Each number is 128 + 32 x the weight over its row's rms, rounded and kept within 0 to 255. Layers, rows and columns count from 0. Numbers have three digits each. The size before them is the row's rms in percent of the matrix's.

# layer 5 attention key, 320x320, rms 0.0579, rows 287-319, columns 160-319
064:087170112157151129159107085117103151137093079112118107108133155149149168197115115109123139107135125126100080127121161060122121131113122122106119150116147097099094122214178147121120130118119114088107088131131153124082152165125093154077098068111142178123210098158102118203100097157100129129153122156161178091114168108101127173118121091127155150154095116128181171098164191127094162140126083178197130134111135157112120091137150133073090173149113157093112108124124093095113132163111145
074:112132120125094141153160131038127111154151117121165121079085151149150111206099081091148163154092147142156104137093172097178117123055091082151129153111096116087091120172086196175155090091111098065154118166123112159072162106130110162123123158135139180118141068087098121098114135130110174154139109108151148080097051163154145167194089121153168124145099133158148133090101166141114233125178087186096167119101136150083134100128139120145165125171150146073218149137108152145100124108118146
070:151105124147080176092159116106156092101149100106217138147146134107090126105083188162126113086111101134177197090069138136169122036066126088108114167067191129170127098091143119128166123144058078100154137142084164174122111135135136128179115181138110119170117151068085073175174141134114102198108168103167125150113057043165110116098194142154135078106095140118085168146081127127140173118171142163170149121144130166166154098054115096110130161147154129216149137151123146147157152180142138
065:149082143159145100105119156147125128147147157139226118146095114121131079080150163112093154165084176118135135203149133127137148139080116114091119131117106187178146124145110146133076139102114075155124159146124124143157134138141119128181124159142163057124089181102122157114158151129171186080134136128084155154101142092203109054121151098171141157110125165114089148165082063188130173136146129141132155146127112106119164151137093092182184140126154117149124098144093153215060097084169143
071:101085138058162170138093155198072137111113097148140087124145092139104126103139097127119169124113131080150176202145116116142139151107066124146141144199151108050142079154129123160150117129087171133159082093143175142129160113157114102134138097163161205144070108162197062126171153128141154146122140078159136126189083125146137145101148168154179148131144127133155079152113192136145169143116113147110125168141102131112115095141138140148173133069129101088125155121092170112142060154170111
073:124106114125174114100193119154081132144154144117128082075096103138162173161067100098123119187144214129121141161119141091087113117076109198127112179128121168154115107136111174162150183116157115111133178194119170174098157150094137197065157139096123139149137111190056090152122098134142155144161116151154173145087131135152085158140151141146111130092043174122110083056144149127117153140181152137060167091160177144070120120126164093142145111128154129117120088152155108166089132128071171
063:183086138159110148140116116116148093076147161072206121171136153164158142072098164107135127104113104186141168154131119138176117116107123153150156135139156155136200169079152121116106194107149126128136154138095115146112150145163171103169160130174128171182062163135152134051123153149145115136120198085132099151113166106138131031163144183099132116050129158104080071107134106119086164107172106098110180127140130101117185148128118147119123097122147130158076162131100122117127107085144077
070:104113160143142117131125125115092157114134127144100124142115142107189153131124115144161157101124104144110121159153095126115162092178199144099151115145139074123175094149197055064094142137079146163111148147158166144131081124136141128147106117151121127140097086106131111201164143157182042095136228165131148136171137100153125108106129129124134100131113117138050100150123136127131052128128183191163097150121128121124100161145112128204062136116119127123083111102140131146178085140099063
069:115076159061153121164150122135108164155116095138048170152179077099138124124179111129139110151122144159076087088161118100092177096126110106111088116120117125093119119169075101136115108191166137155094145126125130065127158145143093132137109120083097017104134151112143131152083166073097165098156095233111134091068135108074116186078164107112139130182114123121197159204170120133154051129056188148146125129146131148188059151109110135202169160145152099115124069127139114119132154130081145
075:099145133189197063144163129110100144130161151185105120129105146113097122173177124110112162162178137141140106225117136182065160098175163051059095166087125118096113133177166125136171156119114096120102134185142165138107080112124092165129121133133121146173096130123105168116165178069157127161094202178121160113109099148118127148156083156135161137171103104104130143114122177156081113157148119131162100117116099139110104145107111116178104151127117149096129110114153139122128131115098085
070:192108127110153125099113176146126129112154119160155208138171083127152135081133091137106125141089120170100179154138109153145112135094071164134097135117126161143160087103121096138137081199077152089131134098191100103111121065090152112137162133085141124050137066134172159098145139090120137168129112115059097169107073143120082134130133152091126147159138129189124071155124134083120112137139133140072123122123127098110148148149140195154196154140179079101111147084104147167163106078156095
066:164090139172101110122101117118125106097135209095186129127141183182154101111126144089083140153133119124122132234100091134171132152156085143121102139111114197048196137125140149162144175061147090130122157152098126114148139156120171120171168169180146136164108200087194175097142155132100131112123172128119163114066148144131136088127170180158169135103161173110123126144129142157080135114127101090127183135095128122106152157076091096112134122089123120151151123144084136133086112093139101
075:139109138131101087100088125103153105082118187098135093176133139196200142125073138084153125138121089190107164160113084150172115168140122165175111158119122149120174148087133137118114167183159136100091152178146089120107136167181201157160124083137127214210165122121161144094058144196123088133146170146117176084111155113127167104134149195113132124126119174115137085132171121107062076152102098096146187135124137079077135126120141109088104108109160116147101124133111091085074124181102111
064:167100135127146078112169144141103196162107098145208156138104070091111083131161146083052112167132164099102078147143131117146151116093092107076103175066098178120097140105140111179124135096160115154149155091081118158161098106145108116137109153136118078100137192105140174129168179082143184086106103133129141164107124073214130074138148100163131156093134128136132161132073125191159155148098108103124151129108122139138114155109080100166153174146097126141145121145159172163073136119135176
063:168107102097075135125060158083177131084143138136182117147119089153177052110117150129129112112124140111157145151157120168207141126155054136135135156138138112080166140093143109151119167160107096133126188102159101169181121145195170123167121197172126127135053128067179097106140107146140170152185121121121078092137102122135128066100131159145093172115148128168098068143113123119118102136086087107133150144131169106058146145138139128137204149124147108071113186126098171189132100091154127
075:146103118095152144182120120145140136114125130161107158101139152141180119084171012122083142149142105130115131160166132137080149154162064155065076122123120147094163086156107092112163121133126150123165095132114150062143128154045089061159107141114117126097064141125122210128151140106137163110117216157113108185100155079125094184065116127143139175147185164132176155188146175090117136117174167116105104138101154165105126213086110158174162181085119100089132105141094149179137119057113113
074:173133122089200124111140137199142132148134131124125091122117100143216155105076106136173122128106156132092161099144161092112109137114123163130113121088085176171101173153151145096045130167192183138124169167170079102085171129124120155142120135062132111063254089158118134169083092119157135087124135164076148121129144101104117065128154090092074090166116143177091124152163076110143136096066121124165165131178163119094123127149162138093151126154177103167104086093116102122126136121109183
070:101102124101137086112101110146124150123099061109135154194131095104117160146174096132117114095166137093169182115152142097103114132137101075090163124134153127119099112119089111080151135137140138150149093097086099115162092148167089080164115110161156079139102166116091168105149114123125126121141130135156136115139135075133142190095111065132111173153124116045145177164138062172141107123112152172139089124139086160210098133144126076171094174116109133124135121131158158178129164192097163
070:118108133189115085096133120082144078080105146080200142119127188147146181130092141128101127115128099148102162144085140078182117155081087130148103144105165146112153119160148158073102143164148141097161127121137166129148139124063121187134098118112163169175169150104133082076158132164089096131082156104117153105083117125125159086156162180077135107126101144107153122077130189137102154105166110121216155076114140090113146133115141100069037122141137141116159173103129091128100112171117110
073:135130127085104134140140106095128115098122165109156071167122139184101104054100163143102136099097194140153121100140145153148115121098103130175176149083114130121201132099109129141131156108166125117074151135112163140121139151129092109112154121122110141156082163156126096109183154095108159110150111105169114139127151143118112087146134107110126081160190127084154073118110062169142151077198133101095133154150128141097119151110134155126188078123149114126129147151098164184127142065187159
069:134192099146099183119105080131147071102096083126158111167142165104129146123151166106137130112147134134174161140083135109176072161059147148196149157126152168151141119121120135114129112091148099145143074143154083152107101152160191151158143084124177157177128110164114134075169118189124150121119109077132113127195110100148130127187081142130144160154136116056098142081073076133136188141146105132082152119096114093106132110154094141080141139122111139180112153142114115187106141154150156
064:150150074115098142117127119112103129134124063126140126175129092078128112169148128125135142114129168140143124152110129094130122110053080112123155207133115170106081112154128108152182131068110097109110117185096105170112173117176173162145148112169170135119085115138114097147164158158116204135142106146161109080109113128153105193124140136175161180090096139082194138136089131153128108165103103124103165095072097128144086102130108129167180173143099140101169146137078142195103160150104162
067:140131139129088155152129122151150114147112049163133096125099127099147138103135141159179173127101139150123158112120154108137143133113150168151103109165109123150166110164115122156146130107093096130147084102140164079110156142126152099130122139109155068145039089115137155157155093155146149147120129147169143128191151103137060164138123061138129165162161174136111132144099105147119247080134133156140120149131139150107123130142130134167166163092126090173189120127082105167120082183094184
071:108106180160098085186167139107175147174164213121167120086114125167145121164154132092144093174123127092110129082124106158130120139118141086148148143106119125147125129126121142067146115144108082107132171122113151220107124144151131150086090103145091190156131152113089109069109135138189150137138167097149093183075098118106201116088123102105082112134146131132109177138161083117105134167106133187109144104140122184097151109068115119101148053182085157089109084195119165099131097108174114
067:085143173230117143178162117135151122150126145160156129075147185097107151150173160162155123155142092122109141111104106147104114151125251119149128090169133084178117096146177148097143127129095120111134106152134142190110140164159113135089133094180155162151137127177086108118101109144172107149096142104144100165144124121128165138160105116102112072115095130106102206085117114085093151160172133173126131104129121153092201058098138132089102103145104189104098122178111100060131123169174093
065:076150149110091152141121124123141124134111126148025141100166151177126166133087133130171091081116077110127115071119129119134113124192141136192121116112146058103123123129130123081132126155096185060129114146178130102127126121101152123096108110096093150136149079119145118195109122114096076160157115151135145100145092149059162169114110160094127079169109086132171117100129188089120068079128144157169101141144132120119137097111163158083094104127109089138120146116165133068199127150105082
077:117168132130172082115162103107155150156156126127123096092091112121108118133170086123169143160118163139127102134158144196080139125223160120031141121197142077113200096113137136123139208136146099107133136086137220111146123166151127114069105161157090143162131118116136130161108064110173156169096134105133154126127193067105145094071105100123080160078156122195068083143122134137112123114095112105171098133168117111102130135142139098116097135112102144110114085127144105094116115169088154
069:144130108139084136143120142127137134140130076097174125109142117062092072103192170179105127147113137114135169115136136114128126121081118151109139112183178148191125121112104100151121108096092080166161104099093139163145117129171145125136134109136119118116104132132095150155159102146148151149149081108131074121123124120162084138142109111202130179070131134105112141118095067082173179156131124165076123122092124151183168140177077149116209192130099123129141147137121133187119123126182171
078:108156166085144129127140159161126111128091123152127103137095117119157150122103110095109173130115169116098119122103156120142115139105131143146089125151138145142156040197145131145157115102143082079048123187102219160133141155162111158091153108110143136115114181193069120119148166091099129124124134142149155146103166164113114222089130123173159121144111199060194141090159114167116145088177157147141148099142135165122103094141159107164137128109126173110177076117067086170125146095106188
076:108083141111145157126126133126113095079155111100119165157131101075131189090122091100084120107142150140129125127130104159096106061120101123063131145149129115096212063053162068103130150161124153152152164123128171176133076147121157144100123111126088131154100149116125077118206162107116078167138097128126112135138095094177130110130108192120118155113148114140100172136084179101159030154180193132111102082107134102143111157143117120156073143128149141149088095119145147190135160096102079
069:137133138160143079128104151177100146164121233217109129158201125158139138069115157167178118093118146124075109169150145122102110142120156138161105139088096145192178119139111128098107108145081120137089156163179100098111131134114149118104184125114162073122172087121130128156099085120100105086167120160127149069111115164096135108116125118119154149220120112119134121170133028194093065146126115116115131187109106131117157100146155130142138088122122108183065091141115166154120118148138096
078:117127168092134061100119161132109136117153109163140160164192109111067088113204179120150089239160146126108160172167101154062178141126131099116122082151177109142124099091155133138151134204079179112113140118117157097134100152196154130096172103145114125155090169175155139088142174098152177169083076161138124102117125122096115149063082144126124187107117128144193133124137189101148057181127177114110154111109098106135117099144136147182152213101141117093083130118145128095107141202107095
061:116121105122083174149121105117131122106110135112075123109130194184135192158060101111130147083105074125111127086092107133127093146176106207183099139143163076082156077142129124116153127144129171053126101133142169101115141124086149116104096069108087203162141082149128112179113143138084079149138171097156154112137128124115169197122162189118127075143137114128144085116145186058089104105151137182168131111160150147131131149102152131081084109124141091129146144091142088058141116151100061
# layer 5 attention query, 320x320, rms 0.0672, rows 288-319, columns 160-319
068:113125121150157109138166175084126133123160136085160163094123140150145076152136112089127167195140135140153164144127117110131137083173093096157070122114087108074079123179125127095184138102087099091112098180078135133143113141159099180119112203123147173176135126053095149129123128144153077154146122109123157046115117144170165151208115123100134161080104094174107147104093151100172142115163140091103125116081152148157150094110120216124166139132170144118143154111126172046125097094151165
066:118143160113057138117113189148104138080182128159125170164095144118123098084133146188130100133098092172184118167104147123112152107160102081093125119051128146157151176110103178204112149139110138125158155145093081071136115169123133124167104188078135147156139157107088075144155107085118145146127139167112135195168117046141082161098106142081121092101222173103075213162115102105129131185141127148197120112138142133144106101143115121125186185119128126148117100118102184128123114132192154
054:095139135136120121096080176138111115095132125090109115211102105146110121092089074122132147102142085093127131084105185136103117069112148078137154094094113119139154096104135131155145073143103173137114092154162116187098092101120163167149083085113174117082114134137121125175160095117162105092128150113121112125115129119133137137096129126170090093137188143091080155124103076132167071130118156098149113115075111151147086054101121073166114119137105069107149111100096140174120152077122081
066:131180157121089119109101162147086167094127124047110117120132107108121109158139133117127127128140135169108088131115092159135056145140138132082137123181164154095158080185086145189093064142062110165112133156142153148106118111150090099156077054197136118121130148154157101121162101113183183158147174104084092137142124143111137125118119114152153131200161146155159112164096160166109141159116099123149188087162126130100111131136120139143135163079159080114154086086136072139124082118161203
067:161127181076219134131134118147084134165122158042175065105175145110159147149100138143126139116113118115105202116158133096118132161113135162168154120126111115109157162136165154126058208110165080136143161118137146154110141174111141155162144152164115191150151102116151120175121084128175183110091136118110133117125105163149099143130083124161070107085108172131107132103154161078172135106139155156078080108096129083144162168126177119103139144135147166110088071177082078103140153149117169
057:151095152135075141128125152123131079133118126134123135148141154184091165133108166113105104105083085176152110108084098114118104104055144126140201066120120205151121155150104168161048113059142123158128118135115074063052141103140120089176097076085124126105151087164160118090114025142168162125091130126112105157123158103108141072143120123043158121144200160129093149134125140143125200144103096137112149159128118088058082171170123105168115170106133141142033117133074167118129115118143144
067:098173193104098173143071118197094131090178136188086149120090110137122144136139100128172129107083091157160092092107114105143134142138187156126178106104084131158164110138133132141067121145124137185147153182177073128096098138081155136139150069121137101070146074148105142125141152146180112091131157213142115198156140145131139111141161166135166092158185148138137141165071168119092121163112126171163143108063131133093110143125118061163135125122096116095093115092184143170123115118128060
063:073137119127129084164138119132127166114150110124119143125112116082164132126133086094134138153134174114077149142132150160111159123142135115099103183147108100121149093103158070163155156174168171155104109149115155179169136131106146119075156107171134077157120134137118129140113220139121085118138126127095134068106081126150115123076197167170156135070123117043155077114093098132120092122084187108128136131099104142152078124105127076107106099137140071201183126149160056169120165107168051
070:147165170122093102098104140168078136116158125144114187129151143169113090141119140106145150129076107122176220101162184129169115108151142121184129129075101068105161124159148141114119177108142152110163155149123150115164079120132149151087111106101162151139144143102110217113139118110204094143139162210100156154055084156148114115179091142125095119140171120181140178127074158089186094100163160157157116120093152105106158145056133106104140121126115130110154118156162127118127151147099015
067:116100130143076146116171177051178120186117133141107126131144123067139102147133079106126161150184184140056111083124114132120136181167145097121136136140132117152073123069063045165171091162160134123137130142186093117109164131154172099107068076104086135094125123122147087141106164077143145133126088084074113109118118110109133221065119179119177122124122140133155126162124118128105162162065145172070120107139146157106083130116122128177136106129170090115162095098149079177130107123126153
061:205157133126131072100100122121114101168102116101133184134124162194135113130099168103102097081072118147154155149103129132149072157085124140213075101085089182079191147176121216158158151068100105150158155131078100099111128107104166134131117139126177147113172086101151154073095060127104132146061091149069127100091125192131150094167086118110118136128142158158119147104084142096168141102122107133104110164122097093145111133057163091094111164154144113164151115117025157116131111149134106
070:225130148117114076104089129130148103144102108101171145110149153190147155123147190150078117091063098148159198121114117100116099201078110203235156115099121167119185210152119160120086136106124105151129164100148125117086117143103139148159144101130142149138133100149132139045112044156113140144075084120131151080086070174122145076177114154097121132110155157150108145092095139131153138150106109127094113124087090116129116142148171093109121153132154164170102117123094155115121166176108132
064:131102139121124065107142122076097181140110126144160139155114139096085120125092065140085141072180120089114137111121222139150141052124123128135129144080150089111126093107145082156169124132150189081151086141099139172174118071111161096117059097145121086106141180094144155171148173082109126119111134115092123158108117134149107095078115116211138149084108111129157104096127113160154050128177138105126117061140090188143096121089131112139105131145055096127198127145136090151126145108077122
062:148128123154031145122133122095196153134122067160098137174095102112109112124117084162135157139136094165151143118091095167126155131103136130156138124109142139108081145144107085190122112151119102129140142112121070159113123110094129142159102127156157040097084118156132110085109088092185144084110094125158105122152144109109112136159201123139134134179177150135138150173055155182122122177081082140140150140088152099070098108154138080140132121164111068080079136086176121181127071115151143
068:113123058172115116182126076071062131151110084162135119143102164120166113142094053097166155155174147158135140106115122130141086198191145136093087116091092098089148080109118085132179090108110147144135143165082082142119102137133118069127087051169128152104123081140152143069098131148095124097097167141095123142099133146133119179084141131128137131145146142137149164167147125087085177092100139134124138153120147162128144140084118070110145180140102111173219133152122095156140102150153087
070:131109132107172137108079134097185120135086144138169087129108079115193144104125068159122172101186171082066117159130211111108188175102135179147140164115107140166102184100151079115113133142198174174104137121155083230084140157131149202136154127122094148092116143181108101156128150130131124112099087114142138132131148121136074090097137113192130128111139119070104120098158067143188088140088121098112123083138096170141091152144162107103085084176128108130160084134108092174114161115079142
066:105123093127080116096130088129098182071163151120118133187140119136092178107126124172147133153168111080127130158118107101119115091085113103035193096139143086133139119111111105122086084157083163167120093141131163132140089144096090100151093071152134079156132180111118131127151157164129159105160208150143128170141088092109040119103143151122120136140187092056173163125128130198107120141119126083179173129179102106168099090171096113127106201080110099125151138149202136185117133112117091
067:169107158092181065102117178106147126165105124080187187112128149137128138095158159132089118113133146109160154144158110092169110135124106132214105134103134153112162155133127207090138154079148112178110176114151143138138128144104117201120087190061123160139166133068127115108155110105119106164112086141111155090085111139157163116111057134080115102108134136155136173074076155118152088103130120126153114095069102091192113122109155143102116194117138155130178135146091161098139136147104136
067:115132149138084172182112113075156097096104169087120112155145161123118137147122180072127111086128123144107101140107067161120104143074141127138202154131110173116074143126100160154121116087126131162064089115112107139110102118176099103126146104189142109164132160112156106102156037139058179094091126098187116125162119141110116093112102129120138146189149100075094118126142100106136157140138128109080123162148146120110131129175096076154139131145113125112080139150066171118130141165191214
062:142109127147096139096115090125167115090131121143129087106201205103133173124148146141083104112127075107137158115109125058147093083083092115090170106157217179135085123150053134103086083069107076103133083127164124054101167112101130161141081160106136109112110143129112126122183076168064200112104151111155088145124127086080069162132092122123117127168171088134123151088140099181143162165145102131129144147166112074135138089167082158167101146092141115110069120121127152155127146171108214
062:175129133142120121094115105153148183115131103134116145120167150078166111097094133150103147144088065117065185127110137102133108041091095136090136115130182112084099138149087129151079160115137082074187104114098170082144150130048118149136026130165186074098111164090132129150167127135143197121128144108173120135138091063134090150113148161130111148145145113060184127131124140164141155153125126126081135133101097116155123133150105104110147167110173096120106154115141068139129147187129132
061:095140125148102167168112106176110103084162106164117090148101144119182124137128101115162166119164127160113128111053140126126111101139123157055070109193138143123094126140097117090088107169091093107090095115131094101096143152134103138148101102162133146091089130171136081104176166177096121155136209165176104190180165096119142174125157153152106114188224175130160099128136105206121144141172160139179110130144177137073134104142098118150127170104106072118117184120162089143124140152158186
066:130182112125108132158135128121101131155141126152151125157114094245107120146115142147171110162048103086185107153175076114107147164123142101143047143100070120094130142100214183150173123092091173138103098106098141118126102131166145139110199185193123168169103139157177164114127092162134068129154088094119143155102107098150113139129152104147106129091136116104057161162161108081110103131097094112097201177150106145121148106132122103084165090130149167078098111157130188069140052112164088
066:119149135100160137144144166200114083121153143137140122123123137231109107092156188132163085181046102127154104122147075084109105118147131120103048114120110137153154124119215184093089122116083137114095134115163154073127140149165077133093180163124115202149109092160081141126111113127188093158133128141147119142075154071148151132179110085126075088102142121190079151138178129086139113127135094121160153166112166120113170104133108169121156101110129189084079149173119165073141109105143122
061:147132139104140114179113166157156127121104140129150158105109126155154133155165161127156094134084173152151109180176108117116112201204090189164055196129120140126151173119140117102164169116132142162136172146132105118144133174129100143118193207120107121201120113108124114128121172161096114150120075146104176073134127154139140115148157174105164119102109112168112143140104167099101122127113099166159137154121112111135174152097178171098149107135165117170136114101115156114127080174160137
071:125164124136138143152130069130092147147139144127155124143103077174143106091146140180172149120122125174151126093116136118129149151192134166110138136160124093088210151105148131124059180195133155073149145111153148151121087128147102126152216097170114095109117114163133138117104131162205116119142148175153139199150124137127197111137129133106067131157132162144135094187128189137136114134140171102172124152088151106084182197152169110143152107115074137074096143119183131087123136119059081
067:074119120125112165115139129137151126127163108156097084122145132084106124134130120156104117161139077072095119103114091143149150074128141075064111107156175131178104079117086116173074093162127083086121094119110127107142167103174126120139104131114120103092104154150124122178159135124122147092169144078146100178160185041115110169116152111145103152135141105103141079174193086150058153170115128151138117166165154130126146097166087133177130148126133090072089159069160097151133121126151161
071:156144150098144146162122166119103147121172173092106096098148193155173106126158203073144149116138103126077197142125062141109066140096182151115151134160126138125163124140166175201142167089099105148046136154144173152101112201131139169111136142110160137130121127120120108080153097128151131118088187160138144122136104180152088142084134173127106093121133132067153140084154134080119119119146136107069185156097133129153142151149071077131189143169143171094147146147078143120132128133208142
070:118084168142142143100147070091077157113135143180102154116122196059116145123152109140115096092109132158165120101089128100116096165145147137084194139120115131128221104100119169119120145133154121146172149202181090113092114130102149098171107069164106056134143074129120133124163145101130160116097185173059121212171104127111181137061109148118162088093116140127104203156068196117108137168144143136117137117114140099156111168083112103188108133166112147166119063127141127209141161167129154
064:150184121117149168152115129195150098131065134113119104153163099149191124093092141150140122097074145095103150125124142135109100153137103162183123135139086129179141165119147117088168134149114110119124124106190164167098122147145120125096208148192134137140157140145176124167124091184080144134153111095150130058107086156107154157147168153183091098159113127111118133125139063163155062079125094131153101155128078122185141079099159061120116104154164086111096111116066121173124179130158157
073:129145118085116088098190142147153121124112086113134133140138164130078105133127121153123136163066127149148187099137087129134089119110171136108175143168190034112207097122128127157105144145113101083148122119145227160183125128142105109138114077104141124151090125180183106127131075156217104138099107161087130104077081104121179165123139177099110104166117080121161098170097136171074144143103138159160102139066127080104127128075130106157132117105123119109100122134205077125116161144089112
063:187121141099136107172114118143089126156124140113163165062117149145185143157168157114137090125077171132152118153136086093130088232184099208187076141132120173122176169135121180116121144109107151159125156130127122087094128164094103152156145158101080164155149096117103132117127133147049133157109096140121150097153102161148160120143112175091146117089113150154089095118139181075117150121128129162121152123150145107154174199142173135099169177131146143176134127090092150056138067212145168
# layer 5 attention value, 320x320, rms 0.0493, rows 256-267, columns 160-319
088:115086198095058110186104139129081162093126077156133120131124117200161098155110155080140118135090102130111166147126176089151172168161129161103084132132070116121151189160093198156124102083034150094135054126057128112143135119129127128152155114070106119141111134113156149089170128152136101219082121116088132101141117120125133109111123163184123097103152109181135059117158113123101162179141055163133172156115161191145158130158109143154183081123137117186103169131091128099132046123147126
084:102114105123070086173173089172192130207119159155120134096135153152115131120105105157169122099176151121139131110143113159069125123113084204159110114209069111139125107116163143145196106143125128098116079125187148095129156127042150101192084110132159122113140128151111152100040116121110145203086194116108131076174078144129129144080147201134116105090157098142170138160148176182086127131119129112084095151077142121098183144183111152112119091151120148118135127088112182184125113112181133
087:222120143121114117097090124117083125096166094150139113119135063049050148168124064088147144131145099125084189130110067233125152125089081132133136160114119106147110163115098096205119113133104096169147125105006150091166135129220103147083109133143125108167086149074205103154130152168105115110141115176185143145134141128129121152107133137139122137127138169169134105141124172120112163120110151158122026174152149142143081169145137143161131140091134103158116127124138157157137120120177037
084:177179129145167107119162094155150101176113076137139126129137142142141119104190079098085132175134138146071121115144137080124173116097177075113120112071141125110129142155176104154145118157081140161138207079129137105084094139089122140087116132100143090071151123153116151137113126145164140156143141193123136162121201113116109085088131088164118206125142160136111164145114143141142156123105064122148161152085134100077094076078133138098151063179130146099115167170123127131125186131107120
082:135124118090090141156080173159085123132128123190122108121092149136133069134153101155135134131102173125182128112126168123105092126105091193100096102190113145126121119138126172180128100161081101147068123092152118191156082068069056120129115104147141107100148095150169148245094140097144115125117110092069097137130166143122092111136175081178132140130211134145126138127095108224102065130152135120167133073189175203175085147110103089121152199100087054136150108126153110059124077139117201
077:140086148120122179113096121100135107181137120118130152094150177100160151094134193122115078166101141115170163147113155125125156144178150098142126113128150112108152136135130124038064123113093118047160158093173154125160137138149119123178215172068130128085134145140063116106211133066165144183106090082114131145140156139118141060096090137084161139111084155140092115137121182067174109132141062102134178128174128112191142088128128094128126184151153146145104136059129109177121154129072105
082:127091123101122120130108114146090150135190092112101112111138167129169129098148178149130107101075136122114110145109167125046112069166172151099117091142179133114142182103163184147105147124176104133163103110220182137148142094079128135145156171109112121162082125149108108129140140164169142210140084137134124122154065136138121156155103105183156154113094092152102039156098082143134107156135050141123153132081123132123150082150081167177136081048166149126130120117132108165127107140191122
089:145105174124149162088135170140173176135127128077138135147136112085112125082123105161126114162104121142163222127172086053154199120124101151141156114095126105155144109124170128104092131149067062141132149110142091135167114100123077141172149172120139114109088147164116194201074115130160158098159155114090135177102162117118123046178153053139095124143129146162121141176139139153169144122133127178121125177115151092150136161120149147109140173105159125104091106125107141164127190137096137
085:083162101153113153089164060122157131071109090179119135109140085101117111152163130104098157131150143170104133109151106054130104135075099070155073160098085120149139157139158060183124099095171163100159130155145163112123092114068215089181126085094156125209170163174146126094151128119066152121152037147155143136132049118130076082181135170113169148158096119129125088158104167129077160129149181123079170128103163104117151093099138172131149110163104140097128099130114108159127201095107128
087:154171134082100185134161127115105153085101105101150099128172104121097100104148112159107121114123137105107106139103162201110135126113142123182148141132088113143118138115137117146065060128085144162141169138125157157149120065152149087162201117122088122115143125165113088147092130105116169185131062054192127114097041146115138144140093114108129169160129098131135136193069119103184131126170155179066133129076158171108113110157111150067119112049091114144143103129133156179147092108139115
084:110150086169106127070145126111186109157111115144125117146108158156105053131160127113125121170080125098119140129131130142105090103128123121167061107182140114113079137145205076178098177170083113169126140112094096115186139163171130105114123091112170128081093120139165197180086114109115079110134157183115126130092097125109157111082119161112127141119167153150109176114098141135083116109097186156143141160131149108124128074153126161139145140169102102134130190121191177091124085132156161
084:114178140191115108052145143112186083159093082120109168173113192162090107121124138100135159135143093130073133140116098203153083116144132091159116100079149109120111191158089144116111104132108058168161134058137137071236124139157139088080092141132123151113134103101093087102095114156148076079118149171135139090106138146116153150113141101107171136199103114085108118157118140112139178127108164203149162165093077095117080073119113128138115142202169116099141179106151131172120096118093067
# layer 5 attention output (transposed), 320x320, rms 0.0495, rows 256-266, columns 160-319
088:079159083148156082142111089135173102119147149099191117121137162083074147028140113170139143108180146106133123127132151115130064140060107142137174136149163156144139081085164086101121111139156133131106197155183183183131143162164162134107180146173129109093126132124134129128092129140133115052140160153143122116104164144154103129157134104133121105129084114068101167157171127109133117103181169104112086154143106070147144145103145101106063134153063113072152080182104155158099163128072142
080:136092165142143140082111170116050174024120060099111129223069107126128064163110110113093142111127132118122105153100136135151115119176141063108134157074144106122097137163083093128097119145149133163110143124118090128127107120142076097104136134126114102098140113128164121184173150130108068085198079157130142162111161099154144164161141082170143161178128147125120139113106101129160127123151121136207151067162133151145133074076153067137125170089120065114180086147169107092156182144064074
085:105144101100162123171153112133185150153118175159081101159136131185189137104149187152141146112163140066171106132166136025162102181131142108123154085102130128098150078140187124084116138142135150078127122122166106173158146150116169127124160193088149141108145109166132126061100084075131158125116125103134150111148104149058144119132168112146134107134117023117111149110151118139167127128105063115148197161096117106141179091138113135099149097175150141131107115143129124138105125138082155
082:096140105129120172149140141108083135106098171097153122096093143116124145145063163147155065093095116112169131146135103141128050140155105163135144151191117157135168108114103175074142173100126099124106044194178125150144174154149130124157141079143113136206130083080099117118141129101114112092134122110112122103116061113178168135152153125102104066099127116114109071094167116113158117092139173148126098114117149150157157168137153121199126125124141130120122134065133134117051097094171133
083:113163153149140157136171123069150108128156125119196168122196170116116162124113146119136120155115117169137123169161103073096176094155149094129137135087152176151143119080123175068129130085153131108174087197100129066099157188160181115128091190126122193132133172107113106053151088154085116165122117149175149159096126107143113139149072116091069114122104134136101132154150197068127165153124159112106096161051091079043159126153119130116127109131165227120109111133106177145152143104112159
075:094162088114150127148160109146095138062151158154134113132128112166112108140115097123132130101100077129097144086140084172091097112109155156141107125148104105136114146156151113169124132142147148174118159066103117117146098129145138174110068084181093094149137166148199201180078130205048107114137134158158125136120091108102107149120132102161080101121118143111153150126158061190094127091121206140132122136140113131078181174140169128083119109081094116102155113241128128119055106129177170
080:133142119127115099151126124109133088096117129132200157144112111098123103101089089105133125134181100143153135143142074143157175190076128092191122158090094123163139065141096087122162096125047159145096178129080055124145118155144086146143092115148141134129171092118088146124141153120118113110117169107075097128101171106130088144109131164150128167147125184065167202107157155134146141123116208118159091131170118096119106171077184034128076156155068114164151119146057156092204139102117123
085:129158091132092114176116093098063106124089161140223149037140128164149124155126193104101128097113136114080107132146188186105071144106124117159106148143083147102154118126094154120120145105162175138144112143086147144125151149180182122096116122117112163165169139108171109081155125108068102162126116124145186116081129060234129175088085205161125072090111104119126146120100107147123097101126082141153147139111135165096165139135112086120170099104106132151115130158127145127000094130145145
081:178087142080120099123129160112104166167103139146075147200147111158169128132109089164151104127149121112115145150094152189167136080168142108139180111172132155123127145124126140130155135156156105190131151100138064130128157157176109170101163170122118132113074091095084094131120156101161103149095186151087117101138149153094218170107156109110165093174134107167132178125156081090179088147130138097192083160132106148165045139124131139092108114117157124138126139099121185109149091167126102
078:117083113165106095115144115142145135157166117163175131172056101092166116137117107126162098132161123165133152150148145105155154175124150117095128126094127146122144144121158155124118143147128129143117104146163072129131140163106139131105115127105150150127091094133147170132151136122161121104100147191093194147144131114205125101110150159099144074086135140130120129116136129128110125115122131121151097139138120119135119153094133107149136136185145168118136150157140118144000154149121097
083:121126143101114144164118103154048148093125136132068139123134095111127206164129133136098149084159189093107081158085088158087189112121128112120196116116136167136152079143108175137154091099161167087127091164145160098086074054078095119095110163136115169162123136098116086145131117147190134119125127086150141134183157057174119173163181064116098124164119137132141106136150138153166107126165132059193141096131105151133083143129128090111161130090154119075155078168117090132039145128105136